config = dict(
    norm_eps=1e-05,
    rope_theta=10000.0,
    init_std_up=0.0236,
    lr_head=0.00537,
)
Each number is 200 + 30 x the weight over its row's rms, rounded and kept within 0 to 999. Layers, rows and columns count from 0. The size before them is the row's rms in percent of the matrix's.

# layer 6 MLP down (transposed), 1024x384, rms 0.0413, rows 220-238, columns 128-255
090,197,221,143,183,222,223,187,209,256,239,200,161,215,191,180,255,201,204,206,210,191,210,192,203,228,201,273,200,213,199,201,213,151,205,187,183,214,165,165,211,227,198,225,158,196,209,222,161,206,167,206,152,175,193,196,198,221,191,229,134,219,154,156,239,183,218,228,153,170,199,187,198,251,187,196,161,139,238,201,204,264,206,178,228,184,199,196,206,189,166,205,300,187,202,196,170,209,162,205,219,191,226,232,90,180,250,237,176,170,221,221,239,177,215,182,291,219,169,236,216,159,219,227,214,199,276,217,225
091,200,239,178,235,175,210,252,195,246,166,211,178,163,183,215,199,189,213,159,225,203,177,233,192,149,238,180,229,228,151,148,201,202,148,146,184,283,219,227,191,191,159,221,238,199,227,194,230,190,155,235,270,201,187,154,178,225,264,195,188,238,223,172,235,192,177,184,124,242,211,155,200,173,126,198,194,176,223,155,199,204,198,213,142,234,206,220,188,198,169,197,178,166,194,179,180,237,177,175,213,183,178,218,210,220,205,187,146,197,212,235,198,243,219,209,228,241,217,218,269,193,182,168,215,208,210,251,187
109,230,227,136,207,197,177,179,172,229,185,172,193,201,205,205,274,208,220,210,201,247,177,218,192,202,196,178,150,182,201,250,217,217,210,190,206,191,192,248,185,190,213,203,186,181,219,206,227,190,210,239,194,236,171,204,218,180,195,224,214,196,203,248,169,231,187,215,224,202,155,237,249,154,247,185,219,238,205,201,167,196,196,260,222,229,215,159,129,166,201,188,182,250,177,194,218,183,182,164,296,199,186,218,152,234,237,187,234,220,190,227,233,139,229,180,170,190,206,194,203,181,196,208,269,210,229,190,208
096,188,180,224,197,143,177,168,203,230,239,169,172,190,260,205,222,219,184,209,163,206,200,178,178,123,205,198,159,219,221,180,188,153,217,248,233,181,212,239,217,157,221,217,170,219,182,193,136,191,254,197,171,184,222,180,187,199,191,165,202,248,225,182,188,168,150,208,210,196,224,222,195,151,183,193,169,220,199,242,167,206,209,242,257,189,184,184,190,169,237,181,136,218,217,185,192,258,179,170,218,187,199,169,175,175,183,169,202,214,192,212,230,188,171,233,170,178,223,193,248,200,218,228,142,205,156,144,189
096,206,141,167,187,195,204,207,197,153,164,204,238,150,186,249,186,199,182,227,238,177,193,213,246,177,197,204,230,212,193,176,203,252,235,173,201,176,210,232,214,225,185,180,160,173,208,198,213,172,197,262,173,199,189,167,173,217,239,229,147,150,153,156,214,220,209,177,203,246,203,162,238,219,208,228,215,192,218,224,219,166,180,250,199,270,240,228,225,211,182,188,236,213,229,206,200,209,217,244,163,230,190,232,237,226,204,175,151,214,184,186,162,226,186,186,215,214,247,227,206,250,185,225,206,259,244,191,204
084,195,205,182,163,196,184,212,145,191,239,237,210,162,216,212,222,242,179,181,182,226,194,185,217,193,174,242,231,200,205,150,209,214,186,154,145,214,215,191,185,188,220,148,177,199,221,228,208,185,151,181,202,181,163,227,188,184,224,210,177,219,159,223,154,173,167,204,254,238,216,211,277,180,189,204,203,191,180,210,197,170,170,236,200,241,206,188,155,177,212,223,186,207,220,214,193,209,202,198,185,148,221,199,186,224,239,219,222,196,178,243,188,213,127,232,191,197,205,237,191,106,188,218,219,191,180,223,185
092,197,176,181,195,187,148,242,161,188,262,171,144,184,215,251,194,234,131,178,126,185,219,188,169,203,215,163,178,145,185,197,217,226,221,204,185,183,180,261,254,169,191,210,182,188,214,187,206,165,172,189,180,210,179,217,207,186,201,225,206,235,232,199,217,223,208,194,222,221,188,204,173,203,210,213,247,226,193,245,252,216,197,222,228,195,192,262,180,206,174,191,201,175,184,159,188,202,192,165,206,158,191,235,246,213,109,157,222,228,189,223,189,219,218,218,200,170,203,226,232,188,132,231,236,191,158,277,215
097,204,211,176,177,208,210,258,203,179,203,192,165,155,186,181,194,221,217,180,252,192,218,196,208,228,238,211,227,198,180,201,167,171,213,221,183,178,199,209,231,158,171,219,191,199,169,216,213,211,271,195,205,212,206,192,173,240,187,209,227,140,215,188,190,169,237,215,255,191,189,181,205,187,149,201,162,177,174,188,198,164,220,162,182,214,144,179,204,134,164,152,209,173,226,223,166,213,213,240,245,205,175,196,215,152,200,195,206,203,182,197,194,162,210,217,229,237,192,190,214,211,192,197,247,246,235,216,146
099,231,182,209,144,157,212,242,161,280,196,211,200,209,143,181,230,249,210,215,238,206,145,212,197,208,175,195,211,217,277,264,196,228,197,226,254,192,212,195,201,209,210,201,211,156,195,262,167,212,189,136,202,174,238,217,213,155,183,235,210,215,142,201,193,239,180,223,214,228,193,231,201,173,199,198,192,183,217,170,193,218,190,177,212,200,212,231,213,200,146,186,170,208,251,156,218,170,180,182,170,189,219,140,240,200,182,172,226,167,173,220,199,184,198,201,230,192,212,195,208,199,228,234,178,218,159,177,157
083,190,243,182,159,204,218,153,207,222,184,180,210,187,174,221,139,171,190,204,134,251,208,224,184,219,195,170,130,184,220,203,206,279,230,222,265,206,171,208,225,179,197,186,209,232,176,198,190,199,190,213,209,236,242,200,163,200,211,186,258,203,178,131,216,248,225,194,183,245,194,184,235,184,226,205,211,148,201,204,231,177,216,176,222,196,256,245,207,201,230,205,194,199,222,212,208,194,133,228,130,162,197,189,192,214,223,243,209,167,226,194,162,203,201,217,255,240,179,175,208,186,223,196,216,159,227,277,264
101,156,154,217,198,183,198,198,158,243,246,178,175,213,209,125,159,245,173,199,218,261,187,220,205,214,223,271,193,220,155,238,192,210,131,215,182,253,218,190,185,187,173,221,193,185,144,233,193,204,194,194,226,195,201,239,165,204,156,209,174,217,201,203,257,200,195,179,135,195,165,268,201,186,204,175,194,200,212,183,250,144,231,205,192,201,171,144,174,186,196,188,157,217,197,238,213,199,210,205,122,261,202,162,166,153,214,179,198,239,245,194,174,248,194,271,184,190,199,199,216,181,156,213,250,194,290,128,160
103,174,193,158,178,180,176,204,228,208,170,180,200,232,219,201,184,193,203,174,196,218,240,244,195,245,219,188,198,185,233,222,189,147,204,186,179,184,199,169,151,217,172,205,223,220,216,207,172,203,212,200,263,200,192,175,212,151,243,202,203,167,179,209,158,164,153,222,205,178,209,215,217,146,203,203,169,198,191,204,144,231,211,158,171,232,181,172,175,244,198,181,189,261,248,194,151,221,225,141,252,167,188,232,236,199,179,191,195,180,161,218,240,200,164,224,188,194,208,213,209,223,278,145,178,242,195,193,181
101,207,235,197,173,162,206,208,226,224,254,234,196,193,188,233,228,148,204,216,189,203,236,182,255,217,222,210,204,184,171,168,197,193,180,247,223,156,194,232,206,148,148,216,139,166,173,186,183,210,232,227,203,225,183,230,166,249,238,205,140,190,204,195,234,204,159,190,101,168,196,200,170,179,201,199,206,188,224,158,147,173,193,174,153,203,184,200,249,173,231,170,262,232,221,222,220,235,254,198,155,108,159,251,145,220,212,206,201,189,222,194,192,221,220,213,146,209,210,270,217,218,186,246,151,209,214,226,194
099,217,240,161,216,163,214,206,237,227,230,267,206,199,201,181,191,236,235,204,256,167,233,211,175,229,187,158,221,202,215,170,209,158,165,226,157,171,206,215,239,196,201,155,187,167,170,229,177,220,230,248,129,169,207,158,194,166,186,244,195,189,225,204,218,224,176,202,240,243,173,183,159,185,182,169,249,182,201,183,257,186,196,216,208,197,153,201,189,253,163,232,236,214,267,185,205,228,202,180,249,175,171,230,213,167,173,224,225,161,229,230,221,250,237,155,137,218,233,176,221,144,180,224,229,219,181,189,227
102,227,200,158,214,174,190,237,236,154,204,161,214,167,199,191,211,179,186,185,184,202,215,182,184,235,208,175,191,209,212,213,209,155,219,203,175,193,172,129,167,171,188,166,277,157,225,211,183,227,225,202,171,264,152,169,186,206,272,222,233,208,216,235,193,222,218,151,224,277,194,188,203,237,192,202,213,254,174,201,179,191,248,172,221,160,164,219,196,246,233,153,182,210,179,193,195,168,180,205,224,203,199,188,164,195,225,192,216,185,216,144,125,184,230,180,219,165,209,185,188,147,244,142,248,215,202,210,175
101,181,202,174,254,242,195,203,190,187,189,245,194,159,271,243,246,207,226,178,202,223,231,201,210,228,158,194,227,220,160,176,188,186,194,175,228,244,194,248,190,222,230,243,185,196,247,231,178,165,151,180,194,197,214,238,163,156,199,197,193,201,227,192,187,195,162,179,203,286,206,166,215,175,164,180,216,172,157,239,184,179,171,137,177,187,219,216,220,191,211,189,239,245,245,151,218,195,182,224,172,200,142,220,224,197,208,223,140,231,174,232,200,204,237,211,177,236,165,260,163,216,174,245,137,258,225,181,188
100,212,259,231,219,174,190,263,190,261,236,229,237,239,206,218,219,210,218,165,196,188,229,223,216,153,208,193,181,174,234,235,174,177,176,201,222,173,183,159,236,231,199,185,141,215,159,183,163,180,173,205,210,194,186,192,180,133,240,206,226,212,205,210,254,221,209,190,288,229,172,202,180,171,226,169,191,212,169,206,201,183,155,223,200,182,168,225,216,215,250,176,235,153,153,196,176,202,209,193,159,172,221,179,233,227,170,195,186,182,210,240,223,203,183,217,217,225,169,204,209,205,250,182,180,220,210,204,220
100,162,187,196,235,165,137,211,195,217,206,198,224,225,158,256,173,224,250,166,153,142,210,270,159,235,205,206,179,245,202,124,193,229,233,192,161,164,210,221,216,180,231,194,179,196,175,194,251,158,188,163,186,218,134,192,160,184,200,180,234,195,177,167,206,255,220,164,201,255,207,227,226,175,201,198,200,251,182,255,216,241,227,202,216,233,172,259,178,182,197,197,208,191,199,154,233,193,199,223,156,235,189,235,156,184,263,203,221,195,215,270,199,157,210,217,208,187,195,168,178,189,213,212,193,245,249,183,166
098,209,184,223,237,189,180,213,197,191,205,165,223,143,235,235,166,227,210,193,210,171,182,174,209,207,161,201,249,189,193,162,179,211,197,293,186,157,167,206,238,188,148,198,243,189,165,188,224,193,260,194,185,162,200,224,232,198,176,204,239,203,148,228,228,172,166,148,190,239,178,247,262,197,280,178,169,218,222,223,204,239,161,176,185,189,242,163,191,291,261,185,216,205,198,231,236,141,174,224,210,202,261,139,234,187,214,222,189,196,222,244,206,195,224,229,238,185,153,174,180,225,200,212,166,203,202,174,234
# layer 6 MLP gate, 1024x384, rms 0.049, rows 221-238, columns 128-255
099,169,231,212,236,199,162,191,226,200,114,146,238,207,205,203,155,201,201,167,176,211,211,177,230,252,188,171,219,143,182,177,204,231,169,233,227,182,185,217,172,204,165,181,175,252,189,215,135,186,242,192,171,195,259,198,186,171,229,203,234,216,259,219,175,207,231,198,208,235,173,118,205,255,230,270,198,245,185,239,184,144,207,214,191,228,211,210,177,219,199,185,169,219,187,207,212,134,190,227,234,217,198,214,201,237,156,197,163,207,223,164,154,166,252,197,170,234,170,198,181,141,233,274,228,168,169,182,229
103,211,174,237,272,163,248,227,180,169,254,220,178,197,218,238,183,231,237,158,180,229,148,214,206,124,136,220,194,216,242,179,200,157,178,165,226,231,203,227,204,192,180,233,231,247,209,163,183,216,214,179,154,222,194,251,210,182,235,187,194,233,211,150,232,218,203,196,194,150,163,221,199,183,267,192,176,182,235,219,200,209,226,260,190,200,204,156,213,206,197,220,248,198,195,203,268,251,200,190,229,186,191,245,181,214,192,212,200,237,226,161,229,170,237,151,221,197,212,249,207,198,236,215,220,201,173,253,135
097,177,211,218,180,249,247,218,227,159,228,262,177,218,202,221,220,163,140,231,195,197,223,171,252,212,196,200,166,228,219,197,192,181,176,187,210,154,188,223,194,177,178,206,225,231,214,231,197,164,213,175,193,215,133,190,175,176,208,242,168,225,217,197,169,185,201,185,179,199,147,185,193,215,186,179,243,181,174,227,188,149,199,185,169,169,215,230,185,245,206,230,212,187,232,172,177,246,195,222,197,205,193,197,218,217,149,222,222,205,175,184,206,248,250,190,182,182,221,204,159,181,170,238,226,167,195,183,236
096,204,223,165,153,170,192,176,183,217,234,238,293,217,170,214,213,234,216,207,154,199,201,173,196,225,171,256,138,186,215,235,215,206,178,172,211,275,269,230,218,205,192,209,242,227,208,159,182,215,193,210,218,219,277,225,201,197,208,193,249,173,241,205,235,253,182,167,225,206,205,172,186,201,221,210,214,249,221,170,221,153,178,165,260,150,220,202,205,216,231,195,217,221,186,202,229,243,193,184,215,152,212,213,166,225,141,241,202,157,255,207,225,204,202,148,159,206,231,184,258,153,173,186,185,159,158,199,190
093,183,189,209,204,247,195,188,257,217,219,232,188,210,198,140,194,165,191,235,180,154,208,181,151,134,186,162,125,178,207,169,211,170,227,220,202,127,166,180,217,183,159,203,175,219,231,185,200,228,228,218,221,160,246,204,213,218,181,140,191,207,207,204,252,172,194,194,175,207,184,198,210,196,211,217,247,198,230,261,199,223,207,173,195,176,218,216,203,153,210,199,196,143,269,146,226,142,174,161,188,239,183,206,145,153,209,151,186,202,221,232,205,188,185,164,204,203,216,222,232,219,198,252,194,165,219,243,193
097,247,171,190,210,221,209,184,152,132,224,237,177,189,145,207,144,177,184,197,197,258,159,217,228,218,143,237,246,193,176,195,154,248,167,171,243,248,263,241,218,217,212,215,192,153,197,229,181,189,235,167,163,174,192,185,211,163,260,184,206,191,199,225,177,190,221,208,220,191,154,196,218,258,242,241,206,211,193,207,164,190,207,185,221,195,205,161,208,213,178,197,192,229,192,179,179,186,225,230,192,232,207,226,163,221,202,215,256,156,266,184,225,177,192,181,183,192,153,205,209,172,153,271,174,155,221,168,215
101,194,157,177,215,242,226,264,207,175,195,184,253,189,169,213,217,201,163,206,215,272,174,190,228,188,199,221,141,202,240,224,230,192,189,242,179,147,203,186,166,223,216,215,223,225,198,212,150,208,163,183,210,142,194,205,239,206,214,174,195,151,218,198,215,235,199,186,201,215,202,202,149,159,224,172,221,160,211,236,199,225,242,200,225,201,223,197,219,209,133,248,230,147,180,215,223,142,192,202,183,177,193,228,197,161,177,251,179,184,219,224,152,232,158,165,190,198,206,212,187,194,190,192,251,179,244,192,170
094,174,191,184,236,250,167,190,245,189,173,223,218,203,225,207,175,216,181,199,152,176,176,229,255,249,190,164,205,198,200,129,221,217,165,162,232,229,217,229,206,231,249,242,208,204,198,165,176,173,213,189,165,165,199,186,209,252,210,153,165,223,230,148,176,216,199,178,221,155,158,170,224,266,186,149,216,199,179,208,230,182,187,162,183,212,232,181,172,212,270,193,223,231,182,216,222,216,211,217,226,210,189,216,217,169,264,215,151,219,205,130,223,198,214,152,184,143,150,175,225,205,160,177,237,154,192,195,183
098,237,220,160,164,195,194,190,239,197,184,202,208,192,202,150,147,191,183,231,171,232,216,199,196,217,183,172,135,176,222,166,203,278,156,205,252,201,202,192,217,177,165,210,216,241,136,171,213,207,204,186,247,212,173,202,151,215,209,204,239,175,144,193,186,239,236,166,220,245,196,172,243,189,177,199,183,194,215,183,263,159,179,155,213,225,237,222,190,138,224,208,135,175,237,184,201,181,169,212,180,177,206,211,212,265,206,261,234,206,213,207,211,223,215,204,168,179,163,188,206,134,209,204,192,156,243,259,219
100,189,164,243,215,185,188,213,178,251,208,293,232,253,159,209,188,284,221,185,246,220,188,172,227,209,258,205,198,227,203,194,210,187,211,197,211,185,228,172,182,249,155,240,214,177,180,207,203,228,207,202,210,211,157,252,225,230,201,194,215,234,189,177,243,191,202,197,185,201,191,171,166,171,177,197,199,179,181,187,270,193,174,236,161,215,190,213,196,182,131,259,217,240,162,232,181,190,202,176,185,253,193,179,208,243,206,252,168,206,182,254,206,242,218,214,194,213,161,230,225,221,244,179,192,180,264,229,214
101,164,195,264,255,188,245,208,192,193,218,176,207,206,174,181,206,186,237,203,209,207,180,220,201,164,230,183,223,249,175,239,212,211,167,197,232,178,219,280,174,199,179,223,180,213,222,214,232,232,185,179,214,238,264,204,188,198,260,211,158,258,218,235,193,234,226,139,188,172,171,164,252,215,200,222,196,228,175,201,204,159,155,198,206,192,232,198,205,174,148,158,184,146,209,203,196,182,220,228,141,170,215,199,238,221,163,258,159,228,246,182,225,177,180,222,186,148,181,226,202,229,205,244,267,242,269,192,212
096,186,151,190,193,203,153,172,227,181,133,195,233,204,186,176,187,170,197,235,193,202,192,182,232,140,154,171,218,226,238,227,200,175,243,227,225,210,211,196,192,205,225,196,239,192,222,233,214,207,225,145,208,208,215,196,203,234,255,234,178,184,245,226,171,244,270,231,175,239,218,190,210,202,251,208,195,263,190,217,158,218,240,175,198,217,197,166,209,207,153,244,200,201,196,176,203,218,219,150,177,275,189,167,230,206,211,175,199,221,203,174,220,217,201,187,185,174,160,221,153,216,240,186,206,197,199,200,191
099,238,247,202,222,219,231,278,168,220,195,204,203,194,208,212,233,233,237,210,250,205,211,210,189,147,233,198,188,156,210,214,258,219,210,224,245,225,228,192,216,201,188,142,209,201,207,241,166,219,185,247,185,224,238,220,183,223,181,203,191,196,221,196,190,152,203,196,213,173,151,223,211,217,200,164,227,231,201,222,169,197,194,212,232,184,208,221,157,161,147,249,206,235,178,156,193,252,204,168,154,224,185,244,167,206,160,232,221,269,216,138,191,196,240,195,220,185,196,159,201,232,208,180,216,169,194,231,198
099,227,164,212,211,189,220,261,150,200,200,220,157,216,185,243,178,249,223,163,209,185,154,238,261,192,199,242,197,213,224,216,202,182,195,207,156,122,179,199,231,246,170,231,251,222,195,256,172,169,239,218,236,214,226,157,239,140,230,179,188,237,171,203,182,226,197,241,221,136,196,195,145,179,201,139,185,163,224,160,207,208,214,218,195,187,214,229,143,166,203,185,229,207,216,148,196,262,189,226,157,189,249,243,177,253,139,169,189,172,215,251,243,205,219,234,173,231,181,209,234,247,127,240,172,246,226,211,198
103,218,230,159,219,218,173,249,228,147,197,202,192,198,166,224,231,144,193,235,172,180,153,223,213,191,240,184,236,203,185,238,190,201,143,205,193,232,189,237,213,178,165,177,222,196,218,118,209,247,164,230,218,264,193,219,225,221,181,192,181,177,192,197,153,223,148,235,200,111,220,208,222,284,209,139,223,194,186,195,217,154,181,186,239,156,198,213,232,215,191,199,171,246,255,158,230,184,255,249,198,212,214,182,232,164,188,202,164,191,198,200,159,241,221,190,179,267,194,189,213,158,201,231,207,180,218,216,202
100,174,170,150,236,210,237,245,194,183,215,187,234,212,186,205,260,254,187,151,113,200,212,180,249,259,191,189,187,230,234,172,238,179,192,208,182,201,221,224,217,205,262,195,175,147,200,192,183,112,197,222,183,179,192,208,212,201,229,236,177,214,214,178,213,236,169,236,198,173,196,173,163,231,215,154,171,184,182,258,175,178,234,156,210,192,248,228,224,226,212,251,207,245,205,163,212,211,154,193,187,145,212,195,244,194,163,182,218,214,199,242,156,205,232,260,168,203,146,161,198,162,215,174,207,187,186,173,253
098,237,245,201,177,258,154,242,170,237,202,220,224,239,209,220,186,211,227,165,169,202,219,258,179,183,163,173,196,233,172,187,161,173,194,205,174,223,199,164,170,189,174,174,186,253,196,179,174,213,217,201,254,204,213,242,148,194,186,219,156,176,198,262,202,252,158,177,229,199,174,203,241,169,209,245,205,190,215,186,216,214,197,188,230,207,157,224,163,209,225,167,218,176,178,168,204,198,156,242,179,171,194,278,199,211,193,210,222,210,185,204,200,191,218,249,209,161,201,167,220,190,185,218,143,188,199,207,243
102,219,207,187,178,222,242,185,249,140,193,251,195,215,191,258,132,240,158,217,222,182,149,210,173,255,185,190,174,195,216,164,176,179,152,213,231,165,228,213,210,189,162,215,169,218,183,214,158,240,172,193,216,191,224,178,159,116,197,241,269,198,223,189,193,223,212,202,179,206,202,165,191,187,261,178,199,211,188,144,191,181,157,174,203,222,210,223,174,203,186,208,257,176,196,232,199,171,142,166,185,158,197,206,130,207,191,235,185,180,228,129,239,207,178,177,171,192,222,206,217,210,187,218,162,197,218,221,221
# layer 6 MLP up, 1024x384, rms 0.0493, rows 221-238, columns 128-255
090,160,181,223,187,244,199,179,221,201,199,124,183,166,160,221,173,220,182,256,178,222,218,181,220,211,253,165,148,226,257,251,172,188,242,192,200,164,191,191,214,230,246,150,142,179,217,231,209,187,208,195,216,212,206,236,254,215,184,188,224,159,174,183,173,228,228,165,186,187,196,218,252,210,228,243,227,215,227,243,165,230,208,217,243,175,171,165,212,265,242,205,189,206,219,192,190,180,157,186,203,245,172,160,221,146,168,240,229,166,254,198,207,229,143,181,239,161,230,191,190,147,219,239,174,223,199,175,195
105,226,217,194,256,189,215,195,153,185,183,198,225,192,181,248,168,219,147,183,202,249,189,200,202,209,256,235,208,236,207,221,230,180,209,157,236,166,241,141,211,214,222,250,188,218,235,234,255,167,237,186,181,235,167,154,184,220,166,285,195,192,179,225,216,152,178,224,168,207,200,249,183,213,199,206,199,180,153,171,186,224,177,176,196,185,215,269,180,192,252,188,226,225,197,199,201,237,186,224,210,91,223,230,264,215,185,222,190,196,266,174,247,236,196,228,189,216,234,165,166,241,171,245,247,257,223,199,118
094,207,169,204,181,237,214,225,179,218,195,237,235,232,214,189,177,198,190,186,204,213,186,221,210,250,238,235,215,175,186,247,179,180,220,133,191,222,233,266,223,225,177,212,220,186,199,205,245,239,137,178,180,215,237,230,196,172,197,232,189,245,188,245,205,178,199,212,210,220,237,129,177,239,200,186,206,222,197,216,245,196,233,190,145,187,189,168,185,201,165,213,245,210,242,230,203,156,221,215,225,268,194,243,284,137,217,183,193,200,175,232,169,204,195,185,139,229,166,190,159,167,226,174,245,212,168,188,165
109,189,196,176,201,207,233,173,221,242,170,203,307,176,200,154,214,180,146,208,192,201,202,226,217,186,198,218,189,219,241,214,175,192,204,181,255,226,193,211,176,193,196,195,183,228,209,149,196,182,204,210,188,245,236,235,181,210,207,208,240,204,199,214,202,171,192,156,203,197,222,217,235,204,217,204,179,242,239,168,186,197,134,199,206,204,214,173,251,200,208,185,209,176,225,199,212,215,233,230,167,243,174,189,182,214,218,175,165,139,211,250,183,176,208,223,208,206,210,160,261,212,195,169,173,176,207,250,235
089,226,226,248,270,170,208,192,158,184,150,196,206,235,245,185,207,256,230,196,198,201,231,231,184,189,187,148,204,172,211,226,172,223,135,216,212,188,221,222,148,205,202,206,235,193,204,229,223,194,206,214,220,240,211,153,199,221,185,204,165,213,235,153,174,190,224,250,196,166,238,243,138,147,195,205,133,185,182,219,201,140,205,164,212,236,162,235,203,228,190,191,183,174,200,208,227,162,246,205,164,221,191,171,233,146,158,201,157,199,194,161,234,238,211,223,244,216,205,130,178,224,192,198,201,214,179,188,254
094,198,236,221,231,173,152,210,235,152,119,198,238,124,169,140,195,198,177,186,209,204,190,174,141,191,202,254,211,228,203,218,211,182,189,255,218,169,189,191,191,176,220,176,177,232,164,166,200,204,212,184,226,220,208,276,248,192,184,262,225,183,210,210,177,225,234,210,186,191,213,255,262,194,243,204,184,232,261,145,174,188,199,234,227,236,178,190,238,192,201,165,212,189,231,191,151,163,198,194,194,239,207,188,209,164,232,191,182,176,225,191,214,205,200,189,196,241,240,217,179,211,228,178,162,178,187,195,222
103,133,196,203,189,223,249,183,274,240,230,188,253,242,215,237,156,201,224,163,192,237,239,237,204,159,213,183,262,239,159,173,207,201,177,251,193,173,206,232,224,188,201,179,217,219,240,239,195,222,241,209,166,195,197,153,244,183,226,180,214,227,209,260,198,206,163,228,186,228,224,200,246,187,214,215,238,174,195,184,256,240,173,209,230,215,153,213,200,213,202,213,183,245,174,141,254,202,216,190,179,172,224,225,151,165,180,189,233,149,229,173,191,261,231,150,177,219,197,235,229,219,239,199,187,197,189,189,164
107,215,243,144,187,269,149,214,241,236,173,198,167,200,156,229,189,182,167,215,156,189,185,179,205,222,234,209,230,216,155,111,221,228,217,205,235,218,160,224,219,275,207,256,192,214,146,249,192,184,231,252,173,206,198,189,164,229,199,153,212,235,176,181,189,170,201,188,186,196,169,191,205,189,180,145,210,214,218,249,133,183,180,176,147,158,258,198,192,219,259,141,208,239,230,233,200,170,197,217,184,181,191,152,223,151,170,193,180,233,174,209,198,204,166,218,214,200,157,114,240,215,165,234,227,140,248,172,191
101,176,184,220,225,246,200,207,207,233,257,150,198,250,221,202,201,238,193,189,259,203,229,225,185,173,266,227,272,224,200,159,181,175,211,171,135,189,252,249,179,200,198,252,199,166,193,158,181,154,215,204,140,196,225,184,223,186,201,194,159,223,175,215,228,165,223,209,174,133,191,220,171,207,202,148,171,220,203,227,208,241,149,179,192,154,178,192,204,213,239,232,206,227,215,161,195,249,223,143,155,224,223,139,212,140,144,191,154,216,196,194,227,189,209,188,208,180,212,243,223,238,188,208,180,231,172,144,132
094,181,239,203,201,161,144,196,191,193,181,216,195,240,163,190,174,228,252,227,190,149,238,215,215,244,186,220,257,164,237,172,168,184,218,179,189,268,151,197,234,155,250,225,186,172,225,215,188,218,180,186,231,186,199,186,234,222,153,218,208,194,221,170,189,177,215,215,207,241,163,179,171,177,219,224,222,163,195,193,182,194,170,198,226,181,227,268,136,215,175,234,273,171,244,215,214,187,167,205,278,182,189,171,214,252,190,179,243,217,160,227,246,218,242,236,200,180,206,226,208,169,232,201,163,155,175,271,182
101,198,225,231,235,230,194,185,246,196,193,212,174,222,198,234,160,245,226,163,241,243,219,241,190,206,203,162,189,150,196,188,174,184,242,200,202,261,190,166,231,201,223,182,239,191,248,166,260,208,147,185,150,200,202,217,198,143,219,200,204,193,166,251,204,169,214,217,181,234,236,226,175,188,203,202,199,194,262,186,193,172,206,175,182,170,159,199,189,255,201,169,197,213,179,195,225,162,177,161,257,267,197,179,230,194,253,144,236,178,175,195,167,149,182,202,236,239,218,216,215,206,209,147,146,233,198,187,210
099,172,141,161,159,217,248,225,196,250,231,139,232,245,249,193,179,247,197,166,237,211,210,197,237,190,175,215,169,244,188,228,177,173,183,189,190,193,221,168,218,183,226,185,190,212,154,199,199,193,196,183,235,166,214,222,179,270,161,167,230,218,202,222,208,216,206,156,220,179,215,215,208,183,203,151,207,213,231,201,175,216,202,175,256,234,168,188,193,208,230,190,197,244,279,194,172,288,206,191,181,211,225,239,212,156,162,225,175,221,231,180,202,237,254,197,246,182,203,226,169,228,209,157,198,150,194,232,214
102,186,182,217,146,129,177,193,182,232,177,188,180,199,172,190,214,166,208,163,173,200,197,173,238,200,172,218,212,199,186,144,199,288,202,197,223,183,111,194,219,166,189,216,222,190,197,253,206,189,163,241,222,178,171,160,154,225,205,182,225,189,187,186,190,184,219,232,193,157,221,221,191,209,222,213,169,160,207,248,171,229,235,169,161,212,220,226,218,150,185,264,191,165,187,185,214,245,191,195,250,188,253,201,167,207,171,227,207,205,210,167,187,196,218,236,203,229,168,183,216,182,196,213,197,218,192,195,188
107,265,195,208,210,234,162,181,172,203,175,243,137,214,226,159,206,198,252,222,179,128,231,175,162,245,215,192,175,235,210,209,206,180,196,208,216,192,192,142,168,229,197,187,246,173,184,207,250,248,187,246,241,189,155,186,188,166,246,219,176,221,176,187,207,195,169,236,196,201,200,252,119,173,181,209,215,170,203,167,242,180,219,201,213,178,249,248,200,194,188,171,207,188,203,157,171,233,258,295,199,177,186,233,158,238,205,167,214,230,170,231,242,185,255,178,183,200,214,181,186,204,184,219,217,216,211,229,203
106,159,163,232,200,251,160,240,221,187,184,167,179,199,185,263,203,198,223,208,197,186,202,163,206,223,176,264,213,191,220,140,179,216,240,222,198,198,210,170,189,255,239,184,239,187,229,269,157,166,176,245,147,138,133,171,172,193,218,212,247,147,172,191,162,150,209,219,204,205,195,225,132,236,179,175,136,208,198,186,161,227,164,219,198,233,226,209,132,206,202,274,234,218,172,238,177,222,171,186,159,163,180,192,119,249,191,150,218,223,180,202,191,170,185,184,239,179,231,215,196,164,206,206,193,227,165,195,227
103,184,243,211,204,215,204,181,191,202,199,166,278,170,190,178,213,219,188,191,180,187,263,204,156,202,198,235,217,229,183,189,237,223,180,202,198,221,204,195,255,197,193,218,179,190,180,189,215,156,155,172,199,175,191,205,224,177,202,201,216,229,193,188,194,198,256,207,202,205,231,215,190,217,201,195,203,168,279,216,211,218,192,200,200,192,240,162,266,197,253,236,205,223,189,240,179,184,184,153,200,207,200,220,192,145,161,199,174,240,237,188,150,192,176,225,137,184,213,189,241,143,195,181,204,232,190,145,223
100,170,222,245,176,189,133,256,229,197,226,220,246,177,209,170,184,198,237,237,219,248,170,215,215,154,209,207,180,219,207,233,202,169,186,161,208,173,173,209,177,189,194,167,162,198,147,172,191,220,206,213,221,198,215,182,178,208,179,138,203,202,224,174,229,185,202,147,211,147,168,170,251,172,216,272,207,218,220,179,196,148,214,178,174,193,224,171,183,195,211,150,178,230,162,251,171,179,173,196,235,237,228,212,173,205,218,233,179,218,200,190,206,220,222,265,227,232,196,161,213,141,261,190,213,221,180,226,193
099,179,205,201,169,156,176,195,255,220,186,192,156,183,240,106,195,125,185,250,184,234,284,180,239,235,176,146,215,210,212,177,220,190,190,199,157,219,200,159,246,203,249,208,225,185,216,187,179,169,180,222,204,205,223,205,220,200,233,142,207,202,226,214,233,184,201,223,183,181,226,184,201,254,211,176,174,168,221,195,233,196,201,164,225,166,224,172,232,199,242,120,192,148,184,200,209,184,202,213,190,219,213,182,247,146,243,213,184,218,193,218,153,84,182,213,208,199,138,157,205,197,182,157,187,219,175,207,213